From a checkpoint of a small transformer trained on Wikipedia.
Size: 12 layers, width 320, 5 heads of 64 (1 for keys and values), 23M parameters.
Each number is 500 + 50 x the weight over the matrix's rms, rounded and kept within 0 to 999. Layers, rows and columns count from 0. Numbers have three digits each.

# layer 8 MLP gate, 832x320, rms 0.105, rows 350-486, columns 256-287
522475497425501540438582479570509460510530481472500494479527498492579564452508558479454497484476
507452480529492504520483610546452502523471491538511537450516393467428509486603483524523475517584
445511509552552458437551519449471514470463454549438492459499564542500534538490427482533504510489
462520492538426545575470555411442553451457466482581492597404592496417459499477523485497637533525
473427492560599519483415491515500489497451443549467576535504468505524597580508481522508517560317
490614432483506432490443506538447491516478509544459599434487476556534581488503451436499465473599
426402429506496421539553481477609470452535511490494597542531415488531521502516509495531431484524
531330392519436464529594501533484600498572524534499599502547467502502579429558549513581494453564
594469518510575521622480453479503420488468483483530611508478531460499529469486528576483494511499
432460580482461430521513593522562412504523524585592598501446490471538510554465498441554514555542
573450453456577518424470528467482391479536500550453517501543541523524435627460506469455478452499
488439565463517448499510527553426554507497440504471450469507512495451496320546574451527382494446
428481447474469525479489537596474458540515485557466459442595552477524460538542477423541570495443
484546472532532457492448520497431547537573529554584513495535452459445601423510522528498528510369
490502487514498521555564550428525526493523439445476488501510423487520520510526505513433486369534
538541467542442514502483536503448429534537599513609546475443580457460593472481529486421540498482
531476505521556474460426539494461530520484531517487498439538461521543520498511527592497558561542
470469445375485566478529500477454464471525488534435533482492492546464514487487529506490537457546
470504444535478457471405503560510557552509500489476580457458551532401446537514475396552514534499
451416541479506568509482539577547395486517511491454447497512484485565466552462481496521460502355
498437557500500539478534466468524446547423491540547480514462410503521668496511436458480456620544
412438435461522517474593458478515494509482416498534484483602400554494463547509483505468456487551
405542448523542509528498506594516494607466533649566442412509558440492496465371432472511519524538
539475496641453552506534420510552519538485541546453513508471460539608518403449562389542380492513
543578476516501536492482479497413552507428493430558503428556482486514450494474558522546434480449
517464468461507460494561523501494419494492567501461536545395439503462536560488501510444502534447
526559557446518509432460417469484503504577568511385537378475535422447594492437535466538554509467
605543467447512452466486493459569463498517490538538479391530521447510443568481539510541492466558
465399450443548473480479579494450500418511426409500474465569442528511526478479471448508498513515
480494436440535427426536499557473482459525482483601502517521519484491561505506482478460565410567
497468481537533423451517594460429437553419559581495599468413398526428523548509555493435459436402
455468461411469461469574496473572480435511489525460557462507336478394458478504504545429507621429
402501527520542488475421456431501438532544568432515431581416566515469465589506458475506553454578
502528456442482533488488482517509513526516420541452548538467572453535567495452511472467422463523
534519463608417512544471468526493537521587502470550473469565484563536518505444531461576413506491
485521412578441383532477570477474383474524426490450525574566432502453451521460495518407522482446
515483533523564528499378441496487581504519586380442534522492432538421545446565512526494574444434
506498545444527500470460464455521477465477385463461467484581435499392547553455526486510493548558
518429445444530521512508543458358479500425500526467444561428515512444455549427405563430485579502
488525546469542531502539424544534435551454501451570531503513513544457511537568559436544525455561
529539472469556510468507534533462450502471519490519466470554513477506568524464519535560567491423
532439501465503495463495567501492570385572428465538525480463455512457536457526425572471547436535
476411529457462469446601513498451412561460530548483539493450480517431470456540417520546493488609
510584467532566398457453518549495468453508506514579476491484474564446461490439604579531468424468
546536481464558535565594404474522484511572472458491508498494451514496527452455469536523513442561
506448399519459537503606435411460550519534528528426615516447513481479490487478520604431561484552
482487469478479435477470560480492464500473421542477432475459455465403563531504536519582607418472
554465548536456514497416458496519525520499504504475533452496521554557393417505519540454556540426
539521498443575589539466572452481394461551468343551491496531476511464485487625633414498495427606
619512489531528481562496451524552518415612432540585540471514463521445531510512531439407575469533
471530499518506511531457513450502512584495491474540508549610479532450489480498515508476593562459
527493463375449546550500557549514498501495471433492543421498531539499499455514485518432516578542
473572473444601493506529435540412450405583493551489500501532529421518496516476414514424444582430
587359403513447551526497491450444499519517524445482495486544433564500482495493535510551466492495
520357502364632603431517493493488529472535527443488462360449469502455516466522493533397394517521
487493495537556474528549426531499420515562496550590519568407627519512488496497457446503400433536
500529506532506535545488533468463462475501529515533570460507441567504519466429593465505547527434
488543442529487523453528487492523610501518472536572551558411492449497485546434502401560436467560
542522485478478498561500550563488493503569500503498527518424528434550529454634530494472567540539
572368455507531479480488455441555500447536458445517499579536506410535455464487529511488510481478
469520503398480508517486510518559527578552423456557442518542533498478488472550600453499455478455
501495488506468490479509498443549514482473538485457485500534529453462537523523407432551507557555
537527556538532497494482457571395533512524603460639478453550503477520508498619543469496548514542
502473490489460500562560587537425494530559501524563586527501413504482520545474429492533437502451
538498436515524508530491515511368445442499538476474437419616521501553540463506510513470435500675
454493530526573519540492501498505552414521513481485457487485446512564475436483474513453411535529
520560441540560531531468515392500468529424503460537513473532472481471555566521484525433454486552
535564426494501535417447585540517520393468441521585525540568419483499483600501525637539483589445
540501442504488548410586489496433493493594522446474497443479465564438476517439546459549448446469
502514463592541456468492490548509555475511489437484549484459392670500493474450529425500553523464
495628499505547546502502490495531499528592561534540584545578496556535489482514516484574412485613
553571441486532541503503572455498549412518585533536435467325536505525482545470488443481520542538
457481447424480614454504388549502567506391605523470530394570446500492535502536503509474480497536
555537458394456536486424518486489492563616529466546499457513501547563489502459569515500489506516
533489529509571497447480501489466530412454472474474495540523419544504422574553513515475539522460
390467468475547522472478458505446547451464507523500547434452497501465426525532458455603536520491
516474511539458531509478424480527536525535540585557585511434566494524488549510549524494526585516
535490518464407518453524536508476509605550526494538489425471474483489481531485493573596542501437
496482557445532455401454447553506493509492474413437551546599437532460444465500527510334534553519
466538483372570511469470553479519470464534509473544435552437494483429507537467464450606554606475
494499507536486546657475579491546548514560519622470512532542469532444507503473552413491507559441
510458397500507512398535485553564584491450562514484477498479526454513434530464464553514485507498
517502536553563530524446523508437437476486501443460504503364510466454512459515495546515481514513
436370478441496441441575570491552577493532463465453549449518553503552507444503527465452424518503
511514465524502567438536446416541553535557577519519480496642556525498493559460475571433518553518
557452457366405579509511486504457528393511474512568498512429484504421569506484555492587511496532
554566496467433493440526408504493394473554457491526485480466452467516465494507481495502542510514
499477522540507572456424452641474521490537469574611561460607619490450420473480425653516559534477
532460588458536487508567522483574408493509525458483494579468481525503532498535439490460375491527
466474510475549502451471439449469440569482435495506513463568525440543489504470468509460480482502
454479477444467511419508477574482464446539454542447584534463514505511448444429461597530485509519
496442509524502548520560439548552497425523459529544542435521506526460573560443434566445490466483
552520516512526493459484549495497402478539463462493420574549478484485585551493452472553526523510
437502492512508536453492485480436494502531393569448518493566473474550513538461485513552474497455
450507495478515503494448498582512424488550581408520505468536539476547520484540465536447508508418
467451529462493509512496556503534467464372596511432484522467535459519535511426458634514431522502
569451475565499411558431510524488550517436471518510550522495515477447582433401444479517502533566
468477397431551531428545415505455546519473506539568536492512534568589484508433521523504521543447
537469512518594535528474471554502490565428515502475423515519547444585547496579399423500537519531
484532611648596468472502474633426521474576497507609491469477548418455456405514392476443613535528
563500499575466483561447496613492507499603474435412471458492530535519513548511640537595493492429
496580495479537484621588551519437551546595431417536475501553472563442552472535562464474460482559
584494512601554529461426473497614459500499493504480528440502505524453578419480517616561504509544
552503445577572549535490497471499403568558523375488490537565428524442572546526547410517446434561
547529679557469480435463549540488487424471453513484498523498604435585592453489420472512483457497
424516560441502438474463525434449419489613493539399407457532491490554570607483508513523447599440
435473537418386518523445459562434443580510510470566509563466485510407469550560468465567493507490
425543458556423468533490603491497488483474560512548512497640503503475515427539533484551474437469
492523486476532484435559525500574531556500480492642504423481415537490589560457528530515507487481
490516439452436496441491509458421542374499490543475503519575489547424453473452461403474503501482
507521496534510446512568524506515477511457476480511503459414535514500486539476529567489554520570
494561494553573503513571468469426390518565462580542569452433490533538544534471415561503482527638
475477463514533580542517496465501458472469565442548581490504417494425517497517487512450489481485
533457420495487493441489499430364505425465425522499522512556523541489521588453562510465498427469
510452457544502552526472502482382494518570629513453579458484456514497333493600469506466469479497
417530491529535470518581463510537466511458378421463513493665422506508476539493547514566534504521
578540422381473574527576488557562504332471557529528555452488456488547549392505432526456528467395
445509397596515494465509560541447428558480422420517546516548492553460508506564557502421606473598
402458514522507554579520478525495451483490574555508591455521534459475456490564520566519456543483
518534547515575418551470515444620548536524436517512606504592580556555500464480454532479574597627
651486510499457528382437492591546639524454394502521465501502516430539492503515475411440596477636
557501521501424526414566466432447463484560489547607450512426460555519555520411469487394502574420
493527443521560428479479527559502473502502533497497547525557442498539619501436456523478489447472
491571484531526368509607478434512516493443563427494517522497424428470472542496517461440461535616
462537503536569492441543515544409535457456481488572567473558547506440457556459532514487474440382
515491384374476423543529512470445521499352505507495515423482490469474486517448520478394500465542
452482370520486491463549557494426497390467528535387474529593522508486456466463469525545494428366
531485515541459419430503526431560498512482459521542457516479504487438505566430519464445507520518
452517503471567575542516500523464540433535514511536525458557538567576447511446444508450473443490
436466489600530477466456508509504500405522531570455514553506475484502501502648494485543485574381
599521495536550428559450576466445525418507467471525505547524440493434421539508495553571529440505
470494456432509577493469534544469532438522522530528433469506368449489579484579461505475465573446
514438482526480489565487474524443442560541529395557472473554464562587563510556559496495410536533
435553549526381498442534494543489410469433522457457430494485467619489486507481400478559454527528
537445510494514455415449505471499507483398459467472462495484438475393507537508410512510472437503
473516594467496442572525503387520518520558435481487466493488451587508490550531555437574483490493
510477452496538543477472571440496446372527549559486523526468542542519513517516608472487535583487
# layer 8 MLP up, 832x320, rms 0.11, rows 350-486, columns 256-287
493515506484545464496465480481543583488592395543539457405521497623427447531458532536478498430458
585462527458535481566570554476519393519509523489551551513595519498412514525556544541539351544477
542622552501482483447550503384515480468474455508514511599492586452585497459519428539542467568486
542560509459466476498591417439406505521502512477458521605533449498570359537474474521496535514522
489442420349521588468480498429490492492488536519509470484494534542419563516586448606577504476554
528520438496440483551533457398503587521532469619421446502500470487606562470504527446440443610472
517439514524508556572545431513535590473458521490449559533480559410530533468478457466525538521477
440556623524428582532503500572446538528408444495531472515535505413467519568467509485493570605591
473446517486500460555378501511554451499413498499520475508515560451445525473547568444493445547395
476478440528486536495583515547520518501503487445560487548578591536413557478563620525503521524575
494557433502501463553473526568521510447481539466563544478575568498511411537459465508436525488479
462470534481491405586572536494582592495511510566466529394538440512555441443480596532532430437513
535490491461485528532467524546467504539515448543533486399626567590514503461446460420537552479515
550547527529565528542514450583460616582509536634563459469516527491453466326550473413519559555531
462594518522505551373447477447434514449471471519483515446492452532511548435516498502472369433460
593495473474561573578522533464540639501563510480474499467513465517547430531402508482507474501446
550455562488504448473395556527485522574494537521473505510541548564431453550531461611494391536508
574562483540380501388534474467511533503421575546413373545474456488395622482392468563499520466513
551576489578530498617532529394466573435522568454429475440483474481484564561472485511535400539545
536365536529578492505389504511405466567537539588595501584444410540516433527559519488377422559541
446556538531581544491445501449460488495486563436445600546537466486547482460571595464609531467384
581595464570510555427453495525489529444436568480506553508546549550488559478516475494484494451459
526364414411458514564556518553549595504491442481505516509475522494541412481434508500485505452532
521403505572515434460586488450492489547515508498433535531456411421556489472528556522524509437556
483466482529400435522478486539433422523532486467502536478535638492473536458513537447501483524544
463590449450602470504520511555542425500462504496396551519585586534450586465477342502520418505472
477517543520476460483475617532493677416489413457476498438535506436498569473513422521594498511521
483442480512508465556483494489461481460547550493458506441514499506487448576478583517485470538492
535519441492429471517434501484516592510526561533574439529556554389438491578513500498471420515431
505433487500537482434567399475461503506511561660539524440571569531406435492610538502424524467505
344510526489448583541456495668474479421510494519484495482538447458418542541515517548580498503436
531530497551566504355470448520470515510516487437508460526437564489481480521469409497418529400411
486526464534385491583399560609524467555546435505517566548548484507495491483479475482568591510451
629454456449637542486507524523425368458548529502522550478431482521490514553515522496510469507423
474457489459447520482590526471521511543467528536526500441535462541522561463544543587470446563554
496501484439433483567464403504448519445442561397478518513475484411401526544479384521535540501579
488532529487446517427480463495545465572539427526532440453519581514523507540476503493477573585572
543462528463481538497550465464468558435573528513535504542430514522540461569515564455493476517430
562511441531549547528567518467503501452486504400587577446470484470486526586494513514515432353389
517565529513556471493585522439511548494537470466497568530514472487472552528596519586578555441596
542473521445535533522530562495440449539451548447487591564542482495438499584504487504554431543500
407408436537524525577502578514580475568510497441535449469529484442504577502560428627499534522523
502474551493433513504537491513434440555506467501496517514517447460536475419482530555518475546491
519426546564528459531541560469555520533563648475502440558486476421508509478563500471520468538485
429486439587465504546467426621547558515397522468474499505535493444465513410526499500462473513492
530511570593487468514531563577503466596421500434561449470459521500532481482549437441558515492565
497477555494453475440516531503518456493539554444482526519507438446464516551488511512485503459432
391532558505623505484554483542482504502456483495513450468566467611550541591429577612546612482462
593400455488489515542570548440532550502485393589521461503516452556471493506517569458513460539527
486575525468492472527565437539534513478551569520501458491473540530426464524461546595547520517481
495569472466533503455442547530430471463485419530480508474470468468615494458513470510380612529491
494439477522502454465490513476523498527452474651520469518549506570465458514530518577524459402499
558561434465536447447437437461479440449544544500541434410522514563459572549476408494432508604626
507447490501513606491509506432501506487526515440485469496572531534522568563541558513461468570594
569541513610526474524521500474544437521472419603445537493532514553438585463467546537552626516469
504475552413502511543481345522537495520481578477512510548541526426474459470565424417576470464497
485473440529492543554534437473436476565560447515576539437558482531410470444451451552477472488503
515510504526535495553485494545504549455540502485427577520563384448537497477446578574564477536588
461487522480481526591627553456506494458525557456506463544581424487495530546494443500618457494521
463497496490502597531537536532467457503505463554504493448545444454483476590422514490542502552457
501541495499436492478538472526478445462505504536463548488455523521532518453470414493553525480541
479548454477457458481544487513499508466456459520530469447499548408472424571541557512357525476483
520524476579477465514500555556472505506503592557503529490516468474579495468371472485583552595499
455507391566457482457560499551471465451501480499505522455475508423532433453505524598467506468563
468514558566515544436483536422555565490563410609518507423490470538524470429457505541468466461505
497537460489543437466477537467489477453471431489467530560516477488447454564561539480494445539462
489549410560540398481498466548439499508521434507574537499480497498503482526527535531508572505433
528471499567577371628540408441527419411459509491472576509449515595487483449498566543568541433556
584425533528537548526541477490538481483563452400538419526506517530441537467502572517596611385569
493540509455503495535509601445541560520452541446476329455535514484554489364494506500486509512493
553590551428576524481505494387546586558544518515410491553575557563523508571483605438489427493502
495511560480539477521575533483483549506505414547538491567419444502457535497502584502466409511496
573524559427540512495534537532566360423406512494456520483619529572528524555484478539562491509494
470436518483572493493532488452534563484540464424439502474524472509500487489525426468477479518416
527548482532411447472532479591539443507544514610462509500468475414546479561433478533498487501467
484557507477540447542448512462488516469476528444433522479453431463472455554559547485509553559433
499527524579519561455492452445536546536527625451502473465512459507535416430637466484497543526447
477519586513477473585406470416422454527469414617454522599589483493514536520466491567477428547542
590433481480481436519496442533600370544507508449432432612591427580523453540522519533460459433507
537486464481513555397632526394543550565496451509487494560470477385575569414411591468460490479441
463579441437474425547401473477616499542501519428398517530605582445540510448503453528525546517597
501523513426534539460589491479440549430544480507488447483501456454443546513511528485486497508520
532518490508448455524575514513490478496528462559513556525510466525556586453471499454494546514535
543539561496539423603510510460485414445547521563515536601546437504551598455513495386487477550604
524465513529474435492499467480467533463365504535479615551519519546501543517540443492479430524432
442510508453515452533513568500505542464425485418591374510452532482467530442591501510506486574516
398536558458555462509558557539490524508535559532543527537515460595475475511431477492470625431467
512521583499473532499489480510474504489545459484509563474491511556446489526498451542502502549407
405490476483536512556555489494422505496550478513471475404569539434542570496521541506592438503499
526444558561560488508525453591517578506441456437404522481560560509512527463449493532558446507563
489523607495597453528557483484551505450556497556428439520518481627505561451520557503548411556409
436497586520545525507356420472446469420543652526475464440369531548424494534491505459513430414558
496484543493493540567482478513516544578450485524525471480601558560507473469535549364498515516589
575516477486507480505512542483504546487445521574586527504486485552497479495519554454392507435580
474488454502428459606483486378529544517579584517514432476517526430443592586499500447406537498442
438530553419513386496471507492566448541494499512473566546473373543466510486579557444481466562417
418496457504507552573433569580538440458436426464516534495417485495485570508462526530565595549476
596554541498502461511532531529603431515497560455432495464509466466496546544497499560547545461532
516484482454592593467462475539525571469499537537444505594462469515498520466563524428412564559521
457563478437495483476499525588392456422514390518467534586581487591422492513466465555527372494472
512542571529519483552483549428487557509548464383456396537463425503578582518504535550563457420492
481527501479424526511499509548413532420499459471524588461547477559430422425511439439558466540458
483524471495497479401480456380484455541542477535424553534555600550493487438502502516499516341461
502511494416528486553478443551557482377538539589447569524543498487470566512428408535452508518366
481519488463470575492558467520447488554557444554527578540439503585436413553428426529500503519449
466476558463547447515586634488486476512505580430548516496495576582431515413446625481512502379559
583477497407530537493422465500499532450500547465531491513441516495413501539504460531555525527544
500526471442475462451532484509491507539468467448589439500421497456558481501540411535490491641501
580391569541565441606628503519479591571583382613597560509574410489496433571580495452548482521421
565534530487489481505416474477482463489487483595485481464566503442496549517489482448452499454480
577547502486525504474466506524521460483489488448506467503488464449475433498503501544409536510458
483473545604547485503525388487465501410398530547543527526433467545495498521533523579383480469550
567466533494501498475470424463512537571483557452550501501506475500543497491442472479474460568570
489452488489532618515460512473418495457464596549557542487431545535530465533402445466464493542476
459541493575519542472471401453482389486519562491521548544373552522508532500528455479512484414536
431492574422531524496553504472500531480475469470381552519544520475458531591422622448608503521470
517493524516479497543452534484499509384529617572545525504422498477490552567399476501514495488514
411530546441472495572426579458490458538434526501407489572562494540490522402494507516387427575534
455587500533528545461449367479495450510601462537509509510425470519604509541424549501453453488453
558443541479491578535526510526530552507402531502533488457556430548504505540495567497553505584424
503481371491431481436426539518576542493406523372478595451407474492521511368517580497529484524546
486441489577587478513415414504440554459516466483457531470582504519464508422565535624463666589500
512464465483563409441534575483476489543414490579515524439423558539513506444490480473448497516546
510514510530532557569539516508519531480460544508421462482409449460555402487588536519401657468507
525471483452418402485550602429474517415490545540493497481460455490519465434637436383437579526534
394565541475473444446382550480484536482517540527538443552484471522469471469499439453526516448467
426610471518509495601480498530593448522571480477495554579498519449545501545503454455503570510488
483526481469547499481508499464503473516460477492477470515532435514472493439485479552521566490458
490543461447487458539488469499440421415447515641450502478513527574521545575481559369489486472491
466437514499504474537506577470454514464453508513489408585443473487523495504503455355495465469425
457518535481470485452610433509512597450503509482495376509524510438480496530560456521535554380508
512532548535494588523533595479613554539413443562444603490439591537552599496429496479530545595464
557465482481454487518519583455462488479466460598497459495443448467513560578499481488461562479496
504514522573485436545514432476511510603530479497580485520603463529465425492468564461483458526490
513500509635496408503471485448478452501475491470516498507500500563489556402504540502517538454499
451512490394462503497481560463571482443474498469451398526571490492584475475530509518549474524486
425403471485540469499496518509495457542532381565541504494465502510497568519495451508524481387466
# layer 8 MLP down (transposed), 832x320, rms 0.0395, rows 350-486, columns 256-287
473445508507486534503456460520438483442530441483455512534450500427562517517462482531497611518514
530489399561501526543607485531534563444538583532582553544561545433558525516460586444492547500495
436344445502550510406445644463446506484591437459520518531566465461480576526586456468468328506444
464473528646526500505499563408444521477451440477472582582402505526495556567392505499434493552525
538522457438547459440568473556454544450410450536471524546536461568432550373477487443566527512557
399467365505476467562473463496525476533440475470462538516535460524485558460464567417485551425446
421449555562490479604526467518543551556497525340499479589513475497464529502537516463499436515501
410537573499431509547565442505465568580425450465509487542437573533542454580500508475502493513594
610539496536589509536551473560516533622462495466472568519521534386487470541517579448430582593524
491496572481548541462487537507513496412500440548524498505551500529465479440487509448586472531470
419394552440476548526486517569455458530508560506549554519446503441450478463491534460518504503487
507515572540475465474453502592471503524518423541530464518453556531540540480523472557506429524509
457544491424496492499565475573547466455567501469554524440515439524534468556443560508577473539440
544484475578563476484530428370553532564542434476578517498612498433548451500400451460456566476527
418484502531487447511543578498428523452550521507440463534468516535471424512525522466555547440451
499472386402538453494497509458495531539393511460557512468420585592468498513553508475489562569480
511447487433493444559498522590501414406511498522410425469530489454543522486464545465505669373479
427415577379557464485542514363425466538579528467326462515574593454552559473480492533458483512593
489413451483491475434525503498498457478458574374372625420470512503378556531505475515512338501474
627535507488458459532541417460496455437416486383458570497542393564586612458562529597478525445542
475448495477511437416501482508563478480463567553458468450575523567511570468512489550459401445521
373482355391507440462453523417563461506472472490518466452480470465535568537511492567506366510442
420564488500461543491460520473439492517473402424500510489561442528557493425461487564499651423449
506505306559597535511560446518444489461526535491521453550481449516454547458531563464364488599500
553550497528518570494472478482569508518550564608516473565530504476444510484503460507492433490484
439495458536468470494485533557449497497516499517463491570478476438521540504549469554488425449493
521529471559459438547464518643484468476531472527487520445544477388503495477411494467428439456489
602515469426463546559531505432511489466504525580490504449484455563473490494501437460515385518388
475520530466446474518503542494527405397416527480552506508526468473512518518463492493537319473467
521498492456523545393628533496430556424445534463516560520482580496455444551565422466538524557518
518491432497534522483568608492355463615465384488504479528540495530461494537533472445472454480473
546636482523593556541429438536566510490557440463481403535441497522341602542563456441459557472604
550504496551586524498616502501536538575501528546558546476518466556448567534579435530541535535549
558514503540573505526452492565387522575491444459547488537505536541447430541486554550504359498494
464494419417455542500428542413397457561538501531519473460448523500470461522467458444567636580476
435554423601547540497566429569542492490459592515464548430514546516419466524500479487459297488557
499489518549533458588513563427557481427433490558554494483539463496445482480443448529532479489515
486560501518477453458518559577461484580499477524456496471438468518483477453493454560485396445546
561542550555496514440473404547581499482564420514602513505546497502490520569490478499372423559517
437527445420482543523466447522482516496545489533545421468553472445528538486501459547494596544555
494597530464551519517502517513476437549543562544476508522467490506432536507466466423483540507533
552573454397508543491417496499426493472501457491509516520465517538463514470468523401514475503552
437419497487489482505474482567468538538544539412479457412560473345488564488478481524474450512505
482518519601474449417604478497491616505507444534445404523531520468500482460585529508437677486502
503561500516509498557560571449495487502652485422500403555483382469421545490530502565498519480498
530553504517560470501574536387463474394533495557584568470517533453497476475502526470513456523447
480440435501403495567451486473456415474547602503445463477520571525443523478412541562486483527540
509476479526497516408472472533461511480475510490464535546538512511636439541507474505515790503539
459529481508435508583579475604522542536537609599423503468418449513565490524439527477512358426516
410548557500483516471462569449486429523442509484499560522402524469472493491551479553501427542444
465450519509496465488545547524503488516498444442438536535523524523524505510477534497491529473478
508457500556492530459464516412464538569470406516566518539390505524547507508440462479444388518527
587511547496520409444539495427519522494639478606471531524523423501562461462515419496584420527516
523506568418534498504499571475490572444526444494475472454443482496499494481501586502512436477409
593485601477522393563510590504536473401561555570553466487533530522502436427540468541470561594511
482451512436571497474455581598547472538582521490449499561434544473485457538437496406562389439584
494467447493475492511476576492516575464441500444454419500493538474531585524569498483507503490563
484554473544512381518442509480571528481516435469450434489570483529569446503472523489447514583424
401406416454489539528460442494505437491552522557505433555505428504522482525542481536516523530536
504463479497517477410503455447504497501519609494509512539380528495565446413558519454482427394551
431508514494503534464507411496588536466521456425574456453463501478569478553455486472516611535444
477500380477590516505487500412401508439522476440427456551414543625449484515572447550503488482508
421465442507540466415598543487439447575555440570437472535534524429494524454403469514491593534529
522503445558472532531499410508627512536488591577497446567427475523443495569614523508438499468568
425488483550523451430488523504536541580611472503616451504463515485549402469442616568534609640471
480539514523505425500459541444514479438532515499501468503477561485572613493399474510477512513490
472509593467407457606531556442496433548551520474498499518481532514426433519487488443446543458548
490522543452474472522458486568499543475513582511559669597464487499446499510462514578477472466505
429481497513448573533469499371521424492491419524549472419526409589565430514495508592527525482547
406529510501515458517481454498518464464468432459573489384448489500571572466509487504457573637566
498530548483559469490496503540597565418592393574484492491533559485403482526379493396550442431490
511412490447537472532458471518474472442531547436509519502421535576471407495518478519583428646480
507486510532551464463504520518536500540409570589486518520419525462509455430590541497550560417540
569476510550520542559528453380483424520431429565505503509540421505544505572500464567473637493478
446529542529486466490457531497471455502500523495491541568441486434359553485452518478458406487490
476553562564451390461540486492401530491469453413419504467514519519573477486565515553544406556526
491479465532547472471536479475526463527514455483524469445523552455499452572516521503513554463467
476466563424422477481654474472534583548450484548460499482467471532520543531436453503516440576503
456415514466523509507513455488496475532535549548490567532568554531460520490493548504513626450522
474407544459533484504441497494468431475388525552527505534499499491508493586382543489545570474521
559555489513478528493554476390508453461469586473529478449386485528502468537559475511491402538544
562545499550541536535491466598434550437611469530447515437527561503438528434496558385538366540566
513554442521489433526527524459555474440475512501549479531477546519525548418486467462472510482562
536604462466493555499456474553486521523493492569546503491455575583432551553483422439565448487430
502461449493455567540539402540466522508564464513486417514488510595521499495545471571442587563481
514559485418436426596548502469471434545553379431491512469481511555476510473503495453377530475498
497479516580540481513519505552482494505443445482448477540460492497456474539484511502433483475528
455492538513433549423497512587532590429472599559448488394471512487544488590499475460439520540458
427505443579490409561478534465425528450473599449433516500437528526559466444453508517578382468515
536548489461618527572513580429408428447454529464437494501541456447511479472505472529556516446577
412494555505482445480561420455461547600503544434448524551470493555462543521515381487438439471477
509480424515474456518465525431534524441485512463490493485468613492452529459553454560568400473508
503660383571449507565511481435493465531514564616464500533584484450400468450469538382489541474620
406556464489481523484443446453556505496431494512493436478457472615451546537538534407428454520510
559439523555527531492524479534455466556478557406484463433497469526454492553494483546482489503545
532498463484415535442533429508489498562579519392426450490494498490455428552472505481433597493489
496561418463535495483410527507469466400515398418513525444447519513446508560511554556531497446390
470459462484468558481574520439437531404542518612592463500444430520531476497568461449445580575484
411532547524541515520564509576414549459407547375515530472541452488513466535461575505454488531538
584553504513455526488620519509423569457431560515449534514480520417446542528562432451545416493509
565627479540551570548528517417521418523491539601593496475473523521593462504563519471496492475460
514444433496561455471435464513505584486566543451462579586454408574562555458481416417473432523443
515419527498505540434512453421486514560451469456463456527500486526464555554478544567544511572591
399475592402547411491616460512435508582509441478378568489512460478534426576529514494585392519516
481544518482569594466519437509457489487512539512523427479525469511403497504524625445600408476484
400533475572594515451591470472463512454510388482500480526550475497475480471581611525507530460547
516406558513462525521524528531553505399373569508445476433459415535514416477558506520474571458397
536484511484541490540512464474548499418478531558523403495452566389409504467544459609533337493465
465410459431495512567465522442480521504454516485494486544462487618468494488442465457478515527461
523507493464494554537432540552494537394577506446446533457430529526508414477468532364467498466575
456448449514485458488466450588515492524434467473529514500464468514505476565559452488423669442507
586535538498524474428445436478517479500430416593583477448527487537582502452546500483526534483480
454439472511476501467607471566466399446473560437533511503519462450592498523400512544474524477504
447514491568514472443494463502508414521450409479501436541421467535506482448560462488548739456503
540508540547549427519593426416468458516484464503507436480465563559532427534418545499538540446542
484516503515503553469515484476452539457544478548501510512470551537616489569561441523526527504481
501585424442403495470464488472508471496468408609549485531528544476540508450645494530516517537480
455451408538436520475471512489453485605498412486514591467519448506521541382548563397546457477630
434519487522448511484544455533507484572542531541482488502470477560487531513418543526495525483447
597496506549503482515609474601487543480491535500577538410570479512571488495479438456540553532499
471547413418459531470462529504533597470562497446465464528486520599569524428550496537532520504502
571501511555466511571506524505402451572528427470611582468461460423512418487560502516525591512502
478576437476459525485485586479534540524527493526452499476430544478524565525493527528558328544506
465501486381476491585527450545417511458476507482481489586476497497529488504474526497459552435548
476483468560428585515516491458486357367483456450444510552497404497490568483530471464508470532510
617557526484468563563508443440434448474390488406539453519496520444417447531523511536386461529574
478486533448525515527495502422573500420506634498409531545465526447558531489444478477519474547497
475548482491504450532551502531481548461552430488514527515530506469519490539505457504437568476531
526472525604501511464567502447462466541571450562494503504408568475512485530496478409552524498501
473403555591506419528461545510505450461430514494481478511512529503535548507560416453561540371577
554551470551428509482499520497519520531552562490533547512527408419536526544452556527530531519411
508515502492565546627571476553446515522526662551451625441443554526431473377500581600507439635490
493443482519503459489445401509514509546466502468461539527544533439527465480554451438534454489474
517444477453479491489556450534493575499585498531434426556432560409507497589479493591494428433538
481434547481473507457482447464474497459503481458493589435493485433525428525469532451536571476461
465492587470501453535476489440560512533451443575512447489568503515582483443490510500579475500468
569449553523396409594485483458509450541494484500434452491499471480487540496453531491531579546474